Each number is 128 + 24 x the weight over its row's rms, rounded and kept within 0 to 255. Layers, rows and columns count from 0. Numbers have three digits each. The size before them is the row's rms in percent of the matrix's.

# up: layer 4 MLP up, 1280x256, rms 0.0931, rows 1179-1245, columns 128-191
# down: layer 4 MLP down (transposed), 1280x256, rms 0.0828, rows 1179-1245, columns 128-191
# gate: layer 4 MLP gate, 1280x256, rms 0.0997, rows 1180-1245, columns 128-191
up1179 101:124137160135078113113135131176140117150176125126176125141156175132138170141122103156151102132102130084116146130129172147152136161128117120106163128127184158092134107131140094116155138134133118
down1179 103:130034107090114156145120076114135166142170137125138127145124129153142122123147119146178129123124135074123092106146154109177150153130101112155157145147153113133095135101121134137113118116142093
gate1180 095:133151109132140154119128095137101150188166101159119110111148137125127115109113104153118135130104096100113136141112102102155123144150136156137080099145141130133146174124108115101146134115124105
up1180 098:134098073143116180166105121150120124103100159106126128143119125109133122091134117109098138119143097083147133108145168111205156108121139143117147156104062093114127157107142112131093138093122101
down1180 099:140138152142127174156132139141120160150081140138136132111126152084149169120117136098119151139126158115075118080166145088109139119115110154115144160091101138108129132149126106125107100100137165
gate1181 106:091141137097125112059118103123082171104155110114150151109129130119126151116140118145131096072155108150136114134148137121145134101139140111147127137177118138081163141164153109128105154090154102
up1181 097:130097148144098137151137197128114112132113140116132148130138155124117140156149112161107142124134093138134128116126138155130126075119083146117137147141162126155112102139094112109142107151133138
down1181 099:130121101117143145155126126088143105129104127116127127121202092153132103110118105125142101119101154133125117166135131168155118081168081166158181093149180127114147143115144095133127154095150124
gate1182 092:084112134137114121117128106151100106153145144097121104105118151113085159129105134149094119062174102108119111097137157126115157124092109149144158163142153131108118141154130086079092159079105111
up1182 099:121129137144150148155121121152120153098118133163113122148142117130181119160108146078114159155117115142081106131147116132134170110127140131154116177128131106151133132171112170129144134102121141
down1182 099:153139147138138083134143134112148115119135129124107134156131119118132092113116128137139169124103157151102102122112140089129139167121067130144085127093110126113130113153122086101106138137132135
gate1183 100:083133139121168088113097089152109102128128122076169112124136112161114091118137159142152090147133117140153175119145153158077133145092149148114112140117109116142121130147141104136119112131122105
up1183 103:115129140128135192111159163134181121172134128147138127137119145125079129109144109158117126177140110129140103121139164142100132126125108143086114064170113098157096143124121166112081089120095132
down1183 103:183141132095096106139114121135096151138185162120137116108118149168140140202102143126127114134131114197149106119113139134171138117138122147128120127164109123110149170120113114119108123098154138
gate1184 097:114149141114149143126112081141141120106110141114141167158080140094154091108078192125152130117162155110145148139138110122144105152142102121097111167175138110146137079101109137138113124143182105
up1184 099:115153139116144112166128157154133103145097122120147147112107145129119136130155131169088119117147099128142133104158153173151125123143138077156152111102116181176128098150124166161126076144160133
down1184 098:130110148130118119142089134118161126132066153143085115170116123048137101078126136111117145088117154122177115085158130122112107086129171142138114145140094103089173108118146093135119154140100141
gate1185 099:087134103110167085100170087115124096127108110135076108131128150115144092125127090082164106141153159140163152114153181113126097129118132159139145149166129081145144105149129115133151138105119186
up1185 094:113125099150105133154122156135092075172116120108107119089146127117140100130172159108088135118115160095084142095158130101149163127149158100117084138174141108129113139119128121122143104120139133
down1185 096:163095122095095167142135163120138126095116144119145134084132127085101121162138131128153106083158095132132126085149134132132116101125194137156141175167113131149159176140157148135184109172162127
gate1186 104:123115149137143151089153109111128142109104127164169098156159119099156117138117097159144187136168148136126135127102184130108157085132126137118147127093117096134099097096125088127082116146114133
up1186 101:134113066102102105097094144169116105118078164114131136114138138122143101106116113158139105152129141117163133136109109120142127137129143113103130148144120096140149129128110178129144149150149109
down1186 100:148173079104141115111117094092095142100114162158149108160100088124114089130148115173133100158149125111130114147131140104094111089124104144137129150141102113110134154114138144155119108159154127
gate1187 099:134085131142156127139131118123135117140161082130129104178155122161156099130128135163115134061140132127139119088115154146098127185146111124103122124113120150129152105173125112167094103116149127
up1187 097:120135150152137140149100185092156111133064121115126142145107125112158136132090093124123142155107158086155157161156179096125138103148142103129121109127112130145138128160109132124130143112145113
down1187 098:107116137128164127113184139112121162160138177121122122135113129137114109127179113103137110137138134106137097134106159085121119156107170153132112187129135114105097146120060148158131093125134102
gate1188 097:145110148126140117135144090141099104099168086147120113160115134107167120153114092147147157155149159127100130101119104166114127155086134122148094134121115125159144109149142153142155149099139149
up1188 097:138081122104143117129093108149120118143129125079103176109142096148140136092086170129139127124122105152107068124152105154175172089139130145111147139126139094167111151164147122108107114124118136
down1188 100:118133160158131118095127154134175111171103124148114173143107144041119126060127145119094151115132144153151116142105146122137102214131130149099150123145112114115117157148097165102153077145133119
gate1189 110:131140093146143122103131137099147111145123093151109076128118145121159153140109132147108076115103149133168128111155152105126123138161091102074138134140141124111154100129147129163098108115123125
up1189 101:099127120140172130097122158133153100140119176136116084146115100128082135111165168106098141123119114157125156131123122095101130168113087122129122138149115121134149092088094119137160117144101110
down1189 102:133119117143130112147134165153122126153087137111103146114133128094151106148096120135135109131116142136131075106146168114149111125149148124099112111146122128112130116131153166114146114118043149
gate1190 115:122122181156149175123111128099105135108152093124145125167089166111189122153143094130133151103143099104165153124132109102145144132151110132097058117133107146114123117101118178129126161114148161
up1190 109:089144125093163089114122124110124119183160136128161116130141104149112126153173130121128071128108092163146093191137094147138082142141156185099117153129148105125116133142100120144159132125161121
down1190 108:138132093106128148102105144124123135134126143170115073109117163105127121182160128124108091174126102114128113160181108117162119134138184180124157131161142100120129139123101175139145146110124158
gate1191 096:121135163122140115115098117135119087140114085107143114092069145145155119134095142106099146102125104141125151108083099158148124139179092134149115097145133120152109141124137113120182121109186144
up1191 098:135170123154152131119128143108094120119132122104158115103150132123174155116097089176183151140115106129104131105109134111171112125137112114146123122114101091094136140128113141132149085170142139
down1191 100:138116117165141141131110203097121075147098166142120147092098101064107129083128121123159107148140132122144148098158138112143153077126161125173118154155134111131106162135131079118111115127142120
gate1192 103:151159154110124117153120115153119091149155095087132162121133119119164107095128115121145143118123130112188147120090156131150142141111164130108147156119129118161114119133092096150110144071153154
up1192 104:144141103117134168120126103156135109131154144134125138132143141104112119107139125133115095129131112138139097179132147096141122113182124098090120128197123179107133118118099140149166114096111156
down1192 105:193111083177143130119113120105089174125114156141146161123125155093171096068120153128088148140166142144155162118118144141142148114138170136130112148112122144098127113115109122173137078155102135
gate1193 095:137159185089159132143098098121141094174134096137112102166112090140142161104113129168087079120139101093097124139135131158139124100149129145171122121131111091130135153135149144124195078113099145
up1193 100:115155176168110094125183079112126126132120117107127123095110144105130107143092188136056135132111154139121109163146116157155119130116069118120103149112160104147156116127093118130116112099086154
down1193 098:105154080093081124092117101138152117157190062135151114091109152087173137122096118115115097126137100125149110146115111129158163094130110135123158140092114139172142108138156163129142087090125178
gate1194 096:151173119120138137135085146135132143090164113109109088086088136129114119109058117139096114134148143139111134156116123122094125143140119115127156109117114131140097110153150125115141091119120125
up1194 098:097172150159139149147170152150105163134165136139144164131128104145140149145144123118093096176149115150134139126166118143125173136163125146158125131113109102165099098073111131112140123156150161
down1194 099:150118131161118098157145124142108146128139104139169093146165153074099162104137108086115108135155107185127123122131123158147133111109128134146144156122101109128111106147107128086123121185181128
gate1195 100:157149158075153134124147155157089148147165108115130168113131170128120125148137158165138122124109102095145105114141137120155138135159168116103110104122140101165122140117101125143162069093124168
up1195 100:110131150131130118110126130086182150174078109090155101122146143142140107107144122126076117127133089146116098139112108107166107157144144135124152132138125112107130127153139105135109178125129129
down1195 101:133126110127103155136151109116109146121140130118166095154134173178132116182134138090147138091169088089127102167167128077141127155096172147128105096156115149108100113155122149142125133103105136
gate1196 088:161089113138138153141127144143113096142136088150182131093113159143113146168121111129144099136139136125127107077138122171114125119114169091109167148134115131091104152129135088189093124115143151
up1196 089:084134131113139122113147110093125117123156139117148131150133119134093097124130160145110176185142139105138160133108144149126141176166061122106090105112137139101142094117129131083138132105110158
down1196 089:111143168107140138112131122123141102109140092119120214165114137132161109146146113080172141117100108120133134088087163088102127087160128180112110133169113126119135136144112148122133113140153139
gate1197 099:137097114091115146099143150107049150152122170122134098143165146108100122103117135120093144104124146127122175133113126091137159123136130154151125147139150138148099151113115081150146124128123114
up1197 101:099130132124164130116103137128157154154132113126157133094134148092125135125119114125149102105143117143144133115131122142128127128188147100109102102157162117108153125093143116153146175097138100
down1197 102:138097108120132123134136113136107120137112093146101082131172140112156084144124130135119066136147133153108124141120077105108154088111151166126117139129149082196132114066097110142096147144119121
gate1198 103:177129162119143088129127139147136124113142132122143120096121130137117153159140095147137093104204138152161156115118171074116122119101142113101148152135141129180145116092107137142101118104104111
up1198 099:126080132117158118114133145144146143089135135133190096145133103102143119099110125144138161144144162133109090137178200153115135159130108073137136158124117130131117163146170109147130158090094135
down1198 100:106112096100092132116111143093132128119125129113176107098142131095118120086140102125106120133115128140102114131149169146141126151121108162115113126152139094130129154169111122167118117097165096
gate1199 107:132134132145108098116131149132143147125156132088125107091074138111153175110161175149117087146120108173192141112145148144134128123158123093118105153202094151182141100142128146159121161116101110
up1199 103:135161142145128107121161129146153090087118114153123087100167161160111158124154144113102161153132128119128105128102114123142169142140097101111104131087115148129174140180123108115123142122178146
down1199 101:103126137151110129144195119128132168095102086140151131094152166108103142062114093111104121135109129117063112134119152170139127157146127129101111093122092148112135103120157080132148146130122079
gate1200 103:132084186096111150101148103149147100110174167109132128124123137128135080156134152180114147118120135145095112130106176093115120152115104132094118134131139127109135119157136138089129120092133097
up1200 102:133141161087181129176113112124126162133115155149119121134142127150142092129105141091098110136135128140097115150121103127139092138096113106108114103141115108126141143126112087084094065119105112
down1200 102:107151124112165122129151115151103093132085168111135131170089098130134108117134136144103106116155094167070117179127105103140099193151170104156125113140120126125086137148092140095139097151133119
gate1201 104:128164133085100120121154143129121117152168131068114108137119119111120160113103124136092058162153095167085134124119081089152146151114142113139108095128128170148126117123128123112161138127138085
up1201 100:149136135153115143132163099128129068155092148124138102111149112151113130138159140150105174150142127121118127124142133132099129129133129132140124149127112126132131091156123184068146146147142100
down1201 102:098111117156163111168141134184131149077145160138102129127177090125197082148092127104134105185122135176116142117156138090115121143149136114124104150115168156126129145120138121154165148158139129
gate1202 101:170143078130116068138126119166115128168125102114153146114090154120131154111156114168150133102131155127130087095096179138143183110092125115114114135114079147176126118158118130095122090125111144
up1202 106:120136147156151110143147149131134186141119155111124133138134131113170140120127110172146098161161141147152139163124099170114113108133122147173142103101148133112173110157121095099119124070092152
down1202 104:135157133108150090148113122138150104099109146123108096139117132168121127073142129110138104153125155095109121146135103153081123107139131146132102160129099107123130165114120113158154141105121113
gate1203 097:099173146120171095132120142122160142127117105131158126115099109098112117122144134110146133092103150157121117130132152151143170122105191182115124105105135148116130147147153138143119140089137148
up1203 097:104163107114125116136142108139094110117125121128148123169122126102127124127136095146132135128150084149141142083165107122114125104160111138130161085104119151123143088141135116111116151143085154
down1203 096:131128114122130137084131104134167081084078116123102107143172124173128127191140123131150121115116138102133125131106114146080123106165135187127153134161159124116146134083099071117126113132078121
gate1204 098:111084106091185127144096139091132122122134126088154139155094127134139111131168122139108169137102148140124103125132148085127155117125095138132108106136132102097122177188159156115133150127173153
up1204 102:142118097104111121169103123156099134097122145113130101160115123144108120112165106142119135156146099073155133112104115102135144162154101129154098136136138128140172123159083150159170135133181123
down1204 104:116128119138111124123083138132132105177109163148140109132153119213171091177124163152120110122083123114151089109175138127145134085117147097156100101108118115132122138097137113133141113127122130
gate1205 103:121079106127149127124154110088158111158125081130125118177108153109127126111081113096102109127147105119184119132152113126125122175186155103072135084129094118081134156143120101138160111153162111
up1205 103:124157161154143134121098112112118096108127116098186138091139104107101098151132126121170095157148123098132139107090094138118149137121146122142180109122094086159112119137102143106152130142143132
down1205 106:159122118174141137118140125134071127157128132138111155115135121106126115133123109141171093124176145138123113120110110099110146155133133176118144111134133130140132112120142098128138176105195140
gate1206 099:112123138112143180110145136149130126151113156125125131151125129136186123155115136119113099143127189182139146094116128092083146106132139084143160168166161111135134174149112145117137140125137102
up1206 103:119094126154158145112113118139169124104120136130146141152158167167139153092107123136125077142180091106138155154101107122107112181148114144104117118088149104098134114130093146174155123140153138
down1206 102:128138182132112135141110078102131118110130165163097106180144113128115118111139114162143067138177118115113125122122110131094133129091148161147132128123110115103099118117086159153105117155102134
gate1207 106:131128155156161172143144059089097137153178114160134111165119130112148089124105121110095089120124154112143136145138116096141148119133090175123074173149124096129135119113124167136135136105117159
up1207 100:103101135127126109103104161130184114115103112129100112087141084123135157138156176113164138110138110188122158137098132113125117112143149136110092132162092173117138157126108133115159139145081141
down1207 094:117089135152149071146100106134175100093122125123169103152111140152124123165107097148154144155099146162100089110113133134145111144113100115104151111102122166132126147159105112142163130119131141
gate1208 096:116131118096087098159150182145121138154158156124166122153139143123124112103098100144132133132147149162152123129151123117159149144149093115142127155086148180096169134170142123096130173141136158
up1208 096:158161131122165119092133143143099113121102148143184088096100143112116126113106057167152142106125130130163104082098116113135140142156165104111133162144099137089106128124115072107156117100140124
down1208 098:154104128103123127134115101144146102093055146120139112088074177120085144156154116131138146129124103139138115093106166139127156129131181129117101120076131100121137138119112127102107106146137132
gate1209 107:102104138133094104074119154119101112105128119095094115122091159140161121112140171147092097086150135161131113115081125168117154114165093132111088116151129095127158150131113130138121160119155157
up1209 105:177108152151127128119146119118097115156122194106129113100159146098075143131184155130166114119103151175153174142108087127120101128134138063114112165151120146150120160113142142123106157151156122
down1209 105:164085093074128142122150121144103130142106155097133108132113135125120126114149169121112130136130155116175115074129170106157116083174133186127086134172164142140109128121125138121146119136164141
gate1210 106:142094133125126128074114111133139102161174117107157108117117146137117087127111164125097169149157123114139164161106116125110114148126104148041166121170121163154138120133132100147124120115167132
up1210 104:147135128117126116118155103130146115130105147121167114118127124101102147153179143107116136143097141116136142152124103126148133125144145092137121160125148139107114096170184134128145135159127163
down1210 105:118122088102124145144072161111143115121133154161129142151150116128118120124147077131116102123109149120107120135148161150144173098115140123203137119157129150093165087131142132156163133179092116
gate1211 096:113146117128144099116113154069141150136104162101128096172112143120137119130146137130132167135138094093123117154154138118132141143173123095141142121135145137147144136096159141149124150067109149
up1211 096:128108101146144080128121128170117126118145135141109118071112137145099137135137113122108125096129148136110133121128113119174103154106179156121125132135118101112147142145138153177108177073120150
down1211 096:115127091124109123128131134074107145170155132075102122122150153145093123095169093107148146117147087134123126137129136109132162180146103144117115155152152146114170149115137110143104102140085130
gate1212 099:117112157145106126077089156096138092143123188178145099127135114154153125136104165148131131132127149130123113097129159139113175097123110173130116124093117148118151148188110126143161132129156131
up1212 100:146167173149145141129145113117115117130141150150116150123124138121134092127153138161142116140091135146151120116149151182096116111122109108141117126105114106104086126155143156086149128150141159
down1212 098:152163139146116121125169132124168136141148188069121143163142153159107136152105135156120145182092129134132108070141130122112135128155147131092145116122106148120135084114144144167128107148134127
gate1213 100:153062135128111115102112131156138142128093119128115162113113129114096129131185099149156153123127135135138116121107115110118141118080156138129152131105105109130097130133116145101120102116146157
up1213 098:155140112132122134165144150136127136161130117116100151112134131111129128157155110163153123150105091146151127147095129132138111121072091123136119148141095157134148109090159165129128114157148163
down1213 096:116080105140105152127153153176127171135114183147114113122098169097110142093140111116109138137109118140128104111140135158101121142120171129168111111107150075136111183093152165121116130138109118
gate1214 107:114129110112127176088140135118112144184105118126124135130116145119121096163155139149097090128146126145118134128134133119093156099066116104130137109128136125141145156127091120143118117134148089
up1214 103:147130159120117141136096145117096166100148160136136098100142105105137120143090152125148120171190107116134156125156104116077158097132102152071170158146141097147172081148104199134119124149145127
down1214 103:132135116127110134133143151130126120144120112137163127103081108151135102113079096129115148121160088138190091131140137089153134202165115125096149120169160151136155164146116133086090106101057143
gate1215 104:138166171115126132125136086160128093152103099139138092124096126095161125136104150118148135140138122107141132101134141161127112153169156099104070092109134169119128122142128121115155100123122156
up1215 103:110163131102116147133097133098121126173099151167122136151112139129101111109124118139104107113210138139188106164111124106161141144142115150111080121148114106131101151110132170126131131176166085
down1215 106:108123082133129140100115156113098106161114133149121151149149136205138191234135159123109109125119143155122116118137135115118116103127148110139136109152142123155098105148137127149152133151109166
gate1216 098:147103128131133117137073108129156153117104096101137160141141127132124158141135110152155157108114115098135162148124167112110145153142122110097130120139130151107114110102139077155129090139126161
up1216 095:172127118132185128141112106121159098105081145134105092102123138143148193111170122132109123105134125105090127095160148124130121116123125098142121094180103151127131102107113085128125110104105102
down1216 096:136124098129133112151109124089079131137114165121105101088108124150113124117173169135097156128110167144126149118119118140100078122125119103161138094148091174118097086106141140108142107134099121
gate1217 105:095081146126124130162175145123112131103118136078142123128141152156143116126079102097131159092122119080146162124130092088137157097107152114089124146152145100160137158137151117093131108106130136
up1217 100:096145128189145143158112174168140127119131157140171130122143091138094121109135116082121119104156086127113126150133143125167101138187157124120120094149106107100109119129130118116107138101170105
down1217 097:145130161148143114156168136111081102136136125137095134121154129146175102068106134115167124166157133102158123146156128110110118159187119124149131082185144100163131174108135148110101093157154106
gate1218 099:107095117160158126102146159124118125122121147122132118152133117101099148112153168170149147166130106181130136150113161129091121156144106161134082161151137130126154117108117140161119134110128150
up1218 096:067100135146178085102101121151121165112067129100153134054148167156093147127153121123144117165125109177159125149100106124186133148143163107114128099119160109153147115121126136142172135117108097
down1218 096:096149113130130087137112139102118129161101147102148137109137167091135116158117115156140098178153074120113123135134129150084089165164081100096147153170124110139108134123168132094122134127107142
gate1219 101:169110188133155130142083089129103142129126140105118104152105138113141111130166149159120153125156135123140159124128105172136139094127165073169069152140139126112102211120119120148140113124135155
up1219 097:120081170119115152124163137112127116141112117138157158115164154139133141147117079145154162115140152087135132161127081087173142073105078152136136197110141126116138156102137117149157142146100137
down1219 096:153132111086120139132119158162155146129146091140112143076113151207131186197118130136120129090115157110093162134145142158152130157152152136125172168130140109123136137154135104133147134145154119
gate1220 108:119132096148114164157176141113122114178146104087175141171114131079102131139136155135142149107138118120156171119115171130127154121141124130124173141148079148134127133141129123120159171156117093
up1220 104:138117142123116172105071169121104116156131158117134115130156128124110122109130128121090140132095141144115068100111119137109148106112152108134115122137120124114165097093122142111153104118123094
down1220 105:149163119133118132135153124076134103128153096134110170186131076117117101023140134185141128133094115147141168113090143118122121147124136130162120105115124138118154111113106166112153122141156127
gate1221 102:146101170117119150137142132130144140118158130102112134134113154142117153147156161196131125122151139097145117108117106151123113141108131095126093124152086112141095160143124116140086132092110100
up1221 095:120121121130182162146163172087122110070138118120144136099076148148151122136139134124087096154103119115108105126087097131097133114107161126138144137144145169130107111107145134153155109089146108
down1221 098:104165137130144128109112122101149106127125152141125139167116161087108132068105092078103128145104146159140126125128131117111142111124100123114114074122157114113142111088111156109182141104103114
gate1222 096:093151157104134123166172142128093158170115150131188091141088134145173089159155119155130157150130125130133160111105124130142127142118165107147114133125155172132077149096101099112148150113136110
up1222 097:118080162112170109128125112097106132098110102118163122137160117101134122114151098097101117047170145129098127151112103147161113120118142101105147162112179119134137145100119140133147138107105164
down1222 097:118099139092123148145130122184134148124169138098108119126106142145164098121109146140123069102111154188105134119111123140128169145132111134107143125111111132131151148126108095105118120105151165
gate1223 105:136117095128152165128135147093159139156115150092133139166165140081132160153105114112128113102121149119153140127133125123131140129158141144142138170117140156120121156153131093133199143133104112
up1223 100:111151137148138109134110136122142176123092168106104117138121154117109114117149113114080142138147087149138075164144147117166129098111096155165143138154146089108129151103120121073158159123092152
down1223 103:112111126115120138104120135142176119071116137117085138129138135055162093097103143138183139098115124157106116116093128141091103118116163107187135119145103124122118140118093102120123119163097186
gate1224 106:145152131127192073135160097085121129141112113143060139169143154133142145144149135127103121132145150148111186111125105125153117184099115133125134148114142137140166126093162134116139137131127164
up1224 102:103157071084123152135154112104110117143168128145087118131105136130118115146162119106123137124137120131130086116160139174127116135150129143150133104108093122127149176123140109109117102155144080
down1224 101:109129130121112127132101092087193107123120135140142172127097126079139102060076145102116157115142169168096089149157142154104116063124115086105143104117126177093107130114106102097145117113120113
gate1225 100:114115151167098156129138143198133136113107105103103136147128140122132148145127093152149115122140116112170156149172128141151147193128189129096094135146125102111121161138145090133148115070107114
up1225 099:164113147086127120127127138161130126140145139125081139144115114135110139118075156160113116112148134161096101108138114121143131151153121156125114154101145137144088092060107144141126149169102123
down1225 103:151133117115099120117129166140118145144113116128108117128131131118131120071120088171147158142113149153089109114106125141129147143134118129119133155108129145093128143106146095106114134178127115
gate1226 097:128157165121151135135140105128123134132157099098119123121158158088129144145138112148155133136131148154144107173153119134103127141130105165088117093148123161179108096098162124147121150095147159
up1226 098:125104106150116157128111157135135087125180123126134100132123141099103115108102130170138110115096156106151124118152159139115139162131151138118145124155090157079127091167125139120158130171116098
down1226 098:123105113143133082122160138144149114098143138167100121121136172106133133161160120139130139125087175090081131124098157089103089099143140098092129145138152113159145120129113134114146160143153107
gate1227 102:148133160149180170120136133110168148112158108094131148132120145140146142109128140121163117130112133123140118126134113148130126148174159134127099134164117129186147159106127176130144148088168143
up1227 098:102153148135150116146110116105112099161159145150190094118125119109154138131135056129108109138160156209127115136125120135105104144150126120120098126132106093145105098169146138136123118169100124
down1227 095:172087147150193143095130120154159136109110141159134112148137172117139131178141089142097168107184111127112087141067159118092120096133081128127106136138182148116124142128115094129166136131121140
gate1228 100:142117156093102154135099118155152109131099111155161146102103142132164131120130121122086132122127162125136151107108106176101155112129142132118131137093135149122149139166131126127186185072134113
up1228 098:148133156162158111123134116150131112131108138136099137132105145169147102148131086140104151100123131112108095129127161099097113159119138056144146150122163089131168111103116116125142141127136121
down1228 098:120159140115152110141123103175115095111139154114126130178110066130133143119151154115106092131148145129107081138178141120155121087153099092141152097119141135151103118153128131144088123188121110
gate1229 101:152122125100153128117140131110138131125131116098137139120127165091163158132127091092094140164130137135132130114148121147184122153180170174093168106124101123138151114114129140139163080125142139
up1229 102:100167137109144164140145099102125160151096160126102131166130136113115099136125100087133136122177159113150100118100158137114128127169109121098140123115140122110083169142134109164137131102119077
down1229 102:085148150144121124144128123148114130120118129143149136134150151119099155112106114151118118115106141199098108154087097114126175174108142121097133146111162139089112159134123148143113171097125134
gate1230 099:128202162101151142100106084135093156154124110141182145166131168101153135124124123108119161107087115158141158140127096129114111162156167152148129087075172156144124164129111148122114166135145156
up1230 104:096103122115099098091112141152102120122132163111123145123134149099115176129118115151137143115083132068123138082123141129145150108127115115142150160106103129081116110125097144156155190153122087
down1230 104:114086144156115115120128149148103135092145186172169122119127168076092097102162139110143082120122128099123174076149133148175111102110120130113115121134087115160066135123133141150128119107133096
gate1231 099:156145155115142118125153106133147118135133165162115087135115153120157154127133141143109153122143106151131134133130116125133100134190110098136113136100123164168141091121123083154201134113143143
up1231 099:151094154146128122144101127098069160177114126119144098139135150129102138121130177147080156124102152117160110142170103107106122117089142106115167149126159121166132141131096156150144143052084169
down1231 101:133113115084140136160129151125113175082128113126115160146114140170130129120122123142097170127134135139107093121130105138136136126140124100138148135157138146125170105138198117145122125122112117
gate1232 103:096136099136100125106150146161115121110153131099089133129112153116086085128123121182111136087116111131131112164183148155157121156106161117159132147136146146146161141130167111107126153137158165
up1232 102:127131127173079121100106114138129118157149148088105107118113164155144174114134149142130145112154108161120139116134193138105111117115113137119126124153127114127093115098145108125106189142153124
down1232 104:154117147173128109132082096158138139112091098125137133132114075107097104080124098087166154177119156109130135188148128081127157161128129139137076058085150131160131131052087137158102130102142135
gate1233 099:139119133112163140123132128104122135135133123131137154144159136094136106135140096118112200098115162160114085107104116131096140161141157157106124122145163152138119094149135127112140152130129157
up1233 099:170137105121112131113135124156127125121111100175124155159131124105110130173157092127135111138119151121084122097127138119141099093189128167127120133125145131131101089102128141110144098132089117
down1233 099:141134160126132129123140121143139166144128163144119142127120192103116176139084117094102116123097182158089125109117130106149118083149099151137136194107127163144109107132088145134126113137163089
gate1234 094:101149183128113141099148170150103111110117087111147146116087142118144114131131158107151144128150123116149146102115159138116172149166123134130129090151153095110183185127108078121188144124154099
up1234 098:129114136099125156123139115157139126119139148165080136158146122128107083134167133146145147179160101124099136159105155138106091153146126144151114148136120134177131091099121129123157119137142091
down1234 100:120121134114136115133089134072146117113162133165135118118142101121145080073128153147122126151155142106131116116127141163148131164111128199142107181146108143178087096137093149120121116128099145
gate1235 172:127126139129173099140122105128134147127119125123126122139122115106165103102122119150162137105138144114146151108094159130154167108146176112111137096106110139164146153139159134161144102103153173
up1235 233:135137116116157132159113120156121135116108173065118153088135077079131175072136109159133132112118103132150135156105139121122144118135156101110143100121103131145105140134176140130139141108169154
down1235 122:136125123122132124143111123148125122125132148104130138117126005000128161000131135137139118126126126124141142134121133129130143104116132131125133115129112129139120134137156123133136139119139130
gate1236 097:075134165147135154105126137154101133131127148102145174106151118109148162135179093164138137100111114064088182116096124150140144114167155103087108152112122096183141114138141117125126116089121173
up1236 097:141168114162123117132139167142091087157171091129099096178134151173144154110137123113160069135146147095125080125148125159130135147141160086122149140129113134139126172171121123130118084153107118
down1236 101:122125140132127151132143156100128132149160164096173110114132101181116133188051136076133151099096169117147098152128124107140143111130118096105128119134102106163110178122183160098118112104101175
gate1237 092:129139132114128081139128147119145160145126108144090068129132128145129102162135118128190117105151081114107175104136134111163125102153129166133123178117135158104160071165165129143153116136130103
up1237 096:164155153101120118157159099119082089142151113143135124160121177140127153095115128102133127111140121136134162145169126121161135131146130069161125122181121134123162132158143153139155128096164150
down1237 094:096158134136129143134128164133114132137139125098122118142163101071144154109083146101160150109134112151150091161068147148160164117118148079180187119149151112113140129119143124099124115138104101
gate1238 098:116140151090150138168100162156118115146123095101106116154114116152119154123117153124087144084109153124112179119128130109154128127150134126185126133074143142132120151109113127121153127130112090
up1238 102:147140125109117170157152129081110153103132109143097100119136093130114111123117148139113110108089112172145158127098091058187134111146186099136136170121145128186102123078123090128160117171108140
down1238 101:098136143103127121102183129165136121131147096139138138115134098184136125119138129145086120162177109119174100142156116103098132148101071142131135159078154135150134170154119127124124128114148121
gate1239 098:080126157157152148113132148119129135125160162131130092088103146098107146156111108152165148135115144159110099066130110150111109135102152115123139150118128130184125107102153132119146129132124143
up1239 096:194136123099122136159138132111102142143151082152096130119146188105092105119156123105123119165145156094076136158138118127117131112158116126177118143160135137124109103123146145103121139116131109
down1239 097:137121155076176110139072130094113090172123070129122088155120139197107132089127170115159120133110126114159132110116086103128120151141126167147145121109147121147101153137132111144118133126124139
gate1240 098:075134140098133135115151127140138113125135133104122195125114115091089154071102096129128163107161145089162133130117117153173121091160148106122125100117161164106102180106115132134119101135152169
up1240 096:152112139109138082132107108110136068134147108160133114117100110134132108147195147087108140163099157111106154126103106104150154120100153181131148139117129183095180171130127134125167161098121095
down1240 097:107092144139122130119114133111151118114115106135139154133141157234126126255138132115120119120162115155111148106168118125135090145122131139127139104120144133134116126120106112124123085096110135
gate1241 102:154155155114138096136132162092099138143136138133140159137132152151103130150103123126177086142099138145095131086152130142085135125141127117113126107142114146136132112155149113140157130147120133
up1241 102:137136151103114120126118092104092119102128120147153139133156085158138132090134182112173097102155130144150125147130118126136148101140104121155140133077145123090146123172134114119101112154101121
down1241 104:086133135124118126158125191136127144142178096144112113126106154117134131112089104171151136080139129098116141120114112110111115136143158138148132147113135112146184120122161101124124076168118151
gate1242 100:116158183116153103110129102126083168076144133162124105151070146113109108122118118155127162181126147138140159091104090150145089149124137118135163130139080163143176144112128159129122167095158175
up1242 100:121100117137163102105133107171111105129169139099132132127107159128116086102177138168118133124133117106129177140145132141092122162153164132142113132143111130099094103098139105138116104097125146
down1242 100:106150146093160111131103156140094134068119129105128157120179162118133151131166145134144143138138114148112138127156134112161125114186118058130106152119144123166120178135136110099137091152169109
gate1243 104:098074105150137126128151141130120161146118121088146152101143132115132133122136133110104141121135125139144119151088121103154134156188090184095149168104092144136168145095185155104085139140121119
up1243 104:105154138126146107108133125113119167123122086161190136141154118145127099127122111205137147136144140166130132112097125141108147099131103119127129096144117131110136108138100167148132114109139173
down1243 102:164134107159122100100141128160153136101107117149125131107118094149110136158128163122133149139149161124118111077133115127141164136143164132122137054109132105185128117105106129110124114145157130
gate1244 099:096145108151115155095114136126156112130076103132132162123092144081143087138145171141155097100098101104112132189138130134144121124150139109106109111136114122130137127114139125131128145163106092
up1244 099:147106162110130138153153087116136134102147146135131162075135133132116075134097173125152094133085115174159065086114110141118179134124147136108098155149142131172189096097152123174151130094142120
down1244 099:118146108103142175115146118163118124150117141117096126130114098126153125129114126123136125110143150115139127122153117129111108131110131154122127131189159161142148151163108105089154126171109171
gate1245 103:135086146143140143102124152067120145113111137139115124058127107136142156145120109142106126095172127106085110094139120102143189117153182152094124114129097095132170118102130118105144144107149170
up1245 100:156132136109113096155140181168153133115131180137161103134100136114137134077200129124136125116124107118140092127127135168111178144144132145142151118136151130156124140120101113144118057149143099
down1245 097:132155128141206091172112177118125135140152117127138119126144146142147121157135124121084122117102145169132110175133123094143124094109138100157123126130146120154108148142170153116122103103110090